python train.py --norm_eps=1e-05 --bias="all" --tie_word_embeddings=false
Each number is 200 + 20 x the weight over its row's rms, rounded and kept within 0 to 999. Layers, rows and columns count from 0. The size before them is the row's rms in percent of the matrix's.

# v: layer 4 attention value, 192x192, rms 0.146, rows 137-145, columns 0-191
# o: layer 4 attention output (transposed), 192x192, rms 0.132, rows 137-144, columns 0-191
v137,088,196,161,205,209,196,199,207,207,226,221,204,202,206,193,212,174,215,203,167,205,204,155,236,202,151,233,196,201,181,226,207,207,191,191,197,212,212,197,219,191,185,195,229,186,171,164,200,195,145,205,211,176,227,180,195,194,195,221,237,211,211,185,195,157,209,199,190,193,204,227,203,182,192,193,214,168,221,174,199,221,195,190,212,168,189,230,164,232,158,176,204,182,240,224,187,194,153,177,199,218,198,220,203,208,198,209,193,206,178,188,187,159,197,191,214,213,242,251,195,221,205,220,209,210,170,198,210,214,203,200,168,221,237,172,230,206,210,183,189,215,211,210,206,215,202,240,215,184,193,207,176,191,193,203,199,206,171,227,214,215,187,195,175,191,190,232,181,215,190,227,174,204,210,172,228,183,187,177,210,208,212,219,165,234,216,231,202,213,211,183,210,177
o137,092,213,219,193,201,222,224,165,185,208,160,204,177,187,205,210,227,180,191,179,210,228,268,171,189,168,181,216,197,183,179,204,240,196,181,214,219,202,166,209,170,203,225,190,203,203,202,217,200,180,199,203,157,190,203,210,212,218,181,188,221,210,233,203,228,201,185,248,191,175,206,201,206,185,156,201,212,183,224,215,148,178,213,234,204,182,241,215,211,199,201,170,231,200,205,211,220,212,201,213,210,197,166,210,202,185,165,169,196,181,184,164,208,248,180,217,194,202,159,219,213,179,211,218,201,221,216,171,176,203,199,219,202,176,209,234,177,185,223,195,185,201,188,204,210,220,204,200,199,205,184,214,183,180,200,195,212,216,201,208,173,211,215,206,180,200,171,207,154,202,210,177,214,201,178,188,227,185,205,194,227,207,255,195,197,185,177,201,213,223,207,186,208
v138,088,205,206,198,211,200,192,210,228,212,186,174,150,194,223,186,202,220,185,189,205,244,206,241,184,168,167,225,159,190,176,238,191,204,217,217,171,219,192,153,234,189,205,184,184,209,269,215,177,197,213,188,196,198,207,170,213,159,175,197,191,198,173,183,225,186,201,209,218,217,202,206,189,165,211,182,206,219,168,183,186,215,209,179,202,216,163,194,186,183,206,239,186,202,207,214,214,205,174,198,197,198,220,194,185,193,210,235,194,209,209,209,217,211,219,229,208,222,187,220,169,161,216,204,189,173,169,223,202,216,166,217,206,212,178,201,250,212,207,222,172,182,218,202,203,221,209,193,184,182,213,223,210,227,165,200,215,158,190,174,211,227,196,203,196,186,188,187,159,179,205,199,186,189,214,208,212,192,205,192,209,194,224,193,192,186,197,196,158,229,185,177,194
o138,083,226,176,197,191,209,191,203,177,217,191,227,204,221,198,188,217,189,215,215,212,191,173,176,195,170,218,145,211,198,203,170,174,196,197,202,206,164,212,193,204,178,204,215,196,198,194,205,192,177,174,201,189,181,234,192,195,234,227,217,188,200,181,205,179,173,177,175,203,229,184,144,210,219,217,176,212,170,226,191,208,178,192,219,208,181,186,211,199,182,223,203,186,192,187,185,203,199,211,180,198,191,179,205,194,232,173,178,249,196,211,222,169,212,197,179,176,193,216,181,214,214,176,206,185,247,185,178,232,187,226,205,204,193,197,224,187,181,211,162,222,217,243,184,170,182,165,182,179,184,207,193,199,185,218,184,187,239,185,224,148,185,196,234,209,229,220,203,194,218,231,196,182,193,219,213,232,235,220,185,230,199,248,211,197,231,207,225,206,203,212,216,205
v139,085,211,201,217,209,188,184,197,191,177,218,171,207,174,205,196,220,216,203,217,178,185,167,238,184,186,157,229,176,168,204,179,203,204,208,212,199,193,217,211,219,210,196,185,207,231,170,181,235,199,189,219,206,219,184,201,150,187,193,187,240,208,184,195,215,208,214,192,199,192,186,210,216,201,206,196,226,171,189,208,155,207,168,233,184,176,179,205,196,199,199,214,199,209,186,214,208,252,207,194,234,232,186,232,215,186,177,172,192,210,222,162,186,172,205,229,242,236,203,175,190,172,222,173,184,201,196,210,212,246,184,234,227,178,195,205,221,161,162,173,218,223,204,173,214,185,211,198,190,197,197,212,202,193,207,212,189,208,196,212,226,210,198,188,220,199,206,193,169,164,206,237,201,232,220,230,232,225,186,183,173,218,194,202,218,166,187,192,216,176,220,206,188
o139,083,193,211,194,162,199,196,217,203,241,215,184,189,220,198,189,204,197,181,193,254,203,173,211,210,165,178,218,201,200,193,211,200,219,169,203,238,203,184,210,217,159,223,217,200,157,211,198,186,222,229,216,216,181,189,208,197,161,158,212,195,180,183,199,196,210,220,207,200,221,226,214,223,221,186,209,184,215,220,206,214,184,201,209,177,183,218,167,208,207,244,212,212,182,244,201,193,209,205,194,252,174,190,222,171,221,194,208,218,217,219,185,193,196,214,197,186,179,196,136,193,201,169,163,195,182,203,216,244,167,187,192,215,194,216,167,199,201,216,190,171,197,218,211,237,184,207,219,173,180,182,180,190,190,175,200,161,200,218,197,197,217,182,213,183,207,211,218,198,173,192,193,201,159,191,202,225,203,222,207,195,198,180,202,214,170,222,249,205,160,183,191,200
v140,087,192,208,238,193,202,202,193,171,224,220,195,204,198,194,215,203,172,177,220,176,185,197,215,173,181,174,169,173,224,172,191,177,190,196,188,180,190,180,238,247,166,147,200,178,182,191,197,201,204,238,215,238,182,212,222,197,200,196,190,208,187,208,219,185,186,199,177,204,188,228,198,192,222,165,230,223,209,219,207,233,181,200,220,214,197,241,165,190,185,188,217,206,182,170,232,184,212,178,239,186,211,244,216,179,206,218,194,184,203,196,175,228,201,208,221,212,206,179,247,208,210,178,218,205,188,186,263,195,172,192,211,199,195,198,184,188,195,229,179,163,178,233,211,190,206,215,205,188,250,215,216,184,191,229,191,189,211,198,199,216,229,165,180,190,200,174,219,196,200,186,190,199,174,190,199,232,188,187,207,185,196,203,197,213,209,180,184,224,222,236,198,196
o140,084,209,148,190,199,197,165,165,194,196,206,182,199,175,170,179,225,187,195,207,189,194,159,175,218,246,222,235,190,177,203,220,214,228,213,171,199,196,174,211,172,231,199,218,170,210,232,192,206,190,204,166,218,180,180,195,186,218,211,220,251,169,208,197,190,191,197,192,194,194,179,221,237,188,176,207,223,215,207,190,198,224,198,165,174,182,186,198,201,186,202,193,214,181,212,205,212,190,220,178,205,190,171,208,210,223,182,206,175,191,216,212,190,192,211,208,201,162,172,182,169,184,234,224,200,197,218,208,191,249,206,198,213,207,198,215,204,239,226,175,209,231,178,209,203,189,191,216,177,199,236,209,225,216,169,174,228,201,186,174,215,188,219,212,183,212,200,171,218,220,207,194,157,195,240,195,238,199,227,178,178,220,235,220,204,218,196,192,221,172,192,207,217
v141,085,189,182,206,206,228,182,237,186,198,185,225,163,155,189,198,230,166,215,184,161,193,200,181,200,213,215,188,209,166,179,199,191,205,222,200,209,205,213,219,230,227,214,199,215,204,222,218,151,185,240,199,202,198,245,234,216,197,219,181,183,221,187,224,191,198,197,229,172,242,215,214,196,204,196,209,229,237,171,173,217,187,203,220,193,185,224,200,208,194,180,190,178,206,208,195,216,206,205,190,228,180,179,219,214,208,185,173,186,198,187,174,242,209,214,189,167,214,187,206,189,204,220,206,185,189,192,214,212,212,204,204,209,216,236,217,182,127,210,213,210,190,226,197,199,213,190,185,215,178,228,200,187,204,176,194,193,205,181,206,183,172,212,215,160,197,200,220,165,172,183,201,228,188,194,210,202,192,224,198,184,218,172,216,215,191,211,154,183,183,150,225,177
o141,086,191,220,200,193,184,206,202,208,187,205,192,246,172,182,178,214,168,195,228,236,237,245,210,188,190,182,180,173,201,198,178,235,199,203,171,232,209,236,221,186,206,177,196,185,182,216,208,185,208,180,221,203,190,202,215,183,220,240,219,184,204,172,167,187,217,179,170,213,227,204,212,228,176,158,206,216,212,185,224,211,205,220,202,190,191,173,188,157,203,219,158,191,207,169,208,172,178,196,197,209,207,227,220,191,186,195,217,209,189,202,194,231,174,192,235,191,171,226,198,191,186,164,220,211,180,240,231,185,189,185,195,182,223,192,220,218,197,233,187,223,217,203,234,195,158,198,196,179,183,193,187,179,202,185,217,201,210,176,205,213,240,190,213,198,193,227,199,264,196,201,175,191,169,165,210,204,197,218,208,197,201,200,196,177,212,223,230,183,213,211,194,184
v142,094,196,190,204,223,179,192,181,196,209,218,208,190,182,187,192,202,201,192,210,206,206,203,232,211,188,181,253,214,232,194,235,204,171,213,182,184,184,174,216,166,179,176,192,193,185,217,180,190,214,156,175,189,170,183,186,212,229,203,219,211,230,187,191,202,191,214,219,212,203,252,220,198,204,193,181,201,206,195,189,210,193,190,179,215,188,166,165,194,177,172,245,200,202,223,182,202,204,218,226,210,172,174,225,211,214,172,211,201,188,173,188,202,211,199,223,175,228,214,220,184,193,187,204,179,214,201,202,184,183,189,191,208,228,251,208,177,200,204,219,198,180,196,204,178,179,159,180,209,193,222,186,221,164,207,186,246,227,217,199,195,191,234,182,215,191,190,177,214,178,218,193,213,195,234,203,203,234,231,184,223,174,176,226,206,234,168,213,226,217,241,256,208
o142,090,194,209,228,223,222,216,158,198,190,204,158,179,189,222,189,157,210,170,177,213,176,175,171,203,198,224,157,213,212,224,188,210,181,201,184,191,184,183,163,253,220,183,157,248,190,230,205,192,183,191,233,191,172,174,192,194,200,203,203,255,200,213,197,207,202,191,196,203,203,189,181,208,192,196,194,177,217,202,196,200,179,221,228,184,212,221,186,200,260,218,189,187,184,212,227,187,194,205,182,190,245,214,186,165,207,215,237,199,187,200,185,216,175,203,199,225,196,224,192,207,220,202,210,226,201,203,184,212,216,201,218,208,219,209,192,165,219,165,194,208,236,174,224,154,202,217,218,198,185,230,187,213,198,179,189,176,197,192,173,189,199,187,210,198,235,207,197,201,192,172,172,221,243,212,219,207,191,181,213,214,201,229,169,200,191,188,213,188,228,195,184,195
v143,084,220,167,207,172,176,166,218,188,243,168,219,190,211,201,175,166,166,209,205,190,189,153,196,201,198,180,165,210,188,210,200,187,202,214,194,202,206,217,222,182,197,206,233,215,215,172,190,162,206,179,222,203,190,180,230,229,163,203,201,222,187,213,200,211,170,183,205,211,223,180,216,146,209,188,194,177,219,224,223,208,233,183,198,203,192,175,209,230,186,193,213,188,208,235,186,181,199,196,205,173,237,181,186,249,241,194,197,208,198,235,209,257,209,230,194,219,193,177,193,201,194,189,201,220,184,170,185,233,209,194,232,172,212,218,207,204,198,198,218,213,169,205,237,228,205,191,175,202,174,195,194,203,184,204,181,231,179,216,204,183,200,213,203,187,215,204,219,183,261,210,209,185,195,171,179,184,205,213,213,196,206,206,192,188,195,189,159,185,193,214,229,195
o143,082,193,193,206,198,194,187,211,179,202,232,206,213,181,203,215,180,192,210,191,217,186,218,209,210,163,252,240,190,209,189,190,190,194,185,192,211,175,195,215,188,223,238,195,206,236,224,186,223,200,187,177,205,198,240,156,222,214,199,181,195,243,188,205,220,197,224,228,204,201,243,176,205,170,216,208,242,216,212,212,178,198,188,180,208,182,198,189,220,207,211,180,189,187,177,236,204,189,199,185,182,174,229,193,153,188,185,244,219,197,169,169,192,177,202,206,194,212,197,236,204,214,169,182,194,255,204,185,175,216,204,222,213,212,171,219,197,185,206,193,188,235,215,196,219,182,216,168,175,192,224,182,208,222,177,163,193,212,165,197,221,210,182,200,216,179,225,209,213,235,195,171,225,195,187,195,188,174,176,213,177,238,222,195,201,197,184,177,214,170,177,186,195
v144,082,219,185,215,231,197,208,172,168,212,158,195,220,195,185,214,219,177,208,189,194,175,181,203,198,155,206,180,220,208,192,209,182,219,194,211,212,200,209,223,226,179,208,207,213,190,196,202,212,222,226,181,205,192,182,224,204,190,209,222,225,204,173,197,248,196,168,188,168,168,196,218,204,224,220,183,191,219,217,237,196,209,169,210,171,199,229,201,182,198,215,198,230,216,235,199,173,219,166,190,189,213,180,196,205,182,194,199,213,191,225,188,149,232,188,191,217,196,192,219,232,167,199,235,188,222,185,208,224,222,187,227,214,201,209,184,177,209,189,195,199,221,219,173,248,207,203,164,183,219,187,229,260,195,174,210,208,193,196,185,220,207,186,162,202,167,182,194,170,191,215,195,177,229,214,206,198,160,218,200,190,172,196,208,230,179,193,183,169,243,188,193,208
o144,079,183,197,208,226,156,198,194,205,228,220,217,191,237,218,173,187,209,213,204,202,224,201,181,201,178,223,242,208,239,203,207,210,181,196,206,207,194,177,208,192,191,203,183,177,213,214,223,183,211,193,193,217,206,179,181,181,169,205,207,181,220,172,211,161,218,201,242,208,193,163,179,218,192,225,222,193,189,234,177,190,234,217,197,228,209,174,243,181,221,213,216,216,218,189,187,205,229,205,180,230,182,192,249,182,222,177,188,184,212,216,199,206,169,177,188,168,179,175,181,170,219,187,206,207,225,165,207,216,204,214,214,211,204,175,203,224,212,218,241,206,204,179,201,209,189,182,187,176,224,166,179,175,192,213,196,209,233,209,254,191,213,191,207,213,199,225,205,184,212,199,169,176,191,189,196,214,179,193,210,202,227,233,184,177,203,171,172,185,169,214,212,151
v145,092,183,202,163,189,221,219,227,201,185,178,240,197,194,143,226,201,216,206,195,238,191,213,218,184,178,172,177,176,241,190,191,186,212,198,180,222,193,227,227,207,204,159,209,203,255,184,194,189,190,177,181,236,203,187,217,220,196,190,197,192,221,200,199,210,224,214,196,215,199,201,184,201,178,189,188,218,191,201,197,200,234,175,202,176,224,176,207,183,200,197,171,178,201,184,197,222,190,198,199,170,215,187,203,221,214,172,182,196,211,190,189,236,169,189,228,223,212,183,189,191,205,167,226,211,213,185,190,233,185,258,187,164,192,194,178,144,191,191,191,217,187,221,176,195,237,202,202,241,230,215,207,180,221,196,204,200,232,203,164,227,217,191,212,196,209,231,164,220,158,218,201,203,189,220,179,223,197,209,213,219,192,204,181,207,180,195,196,219,183,226,209,215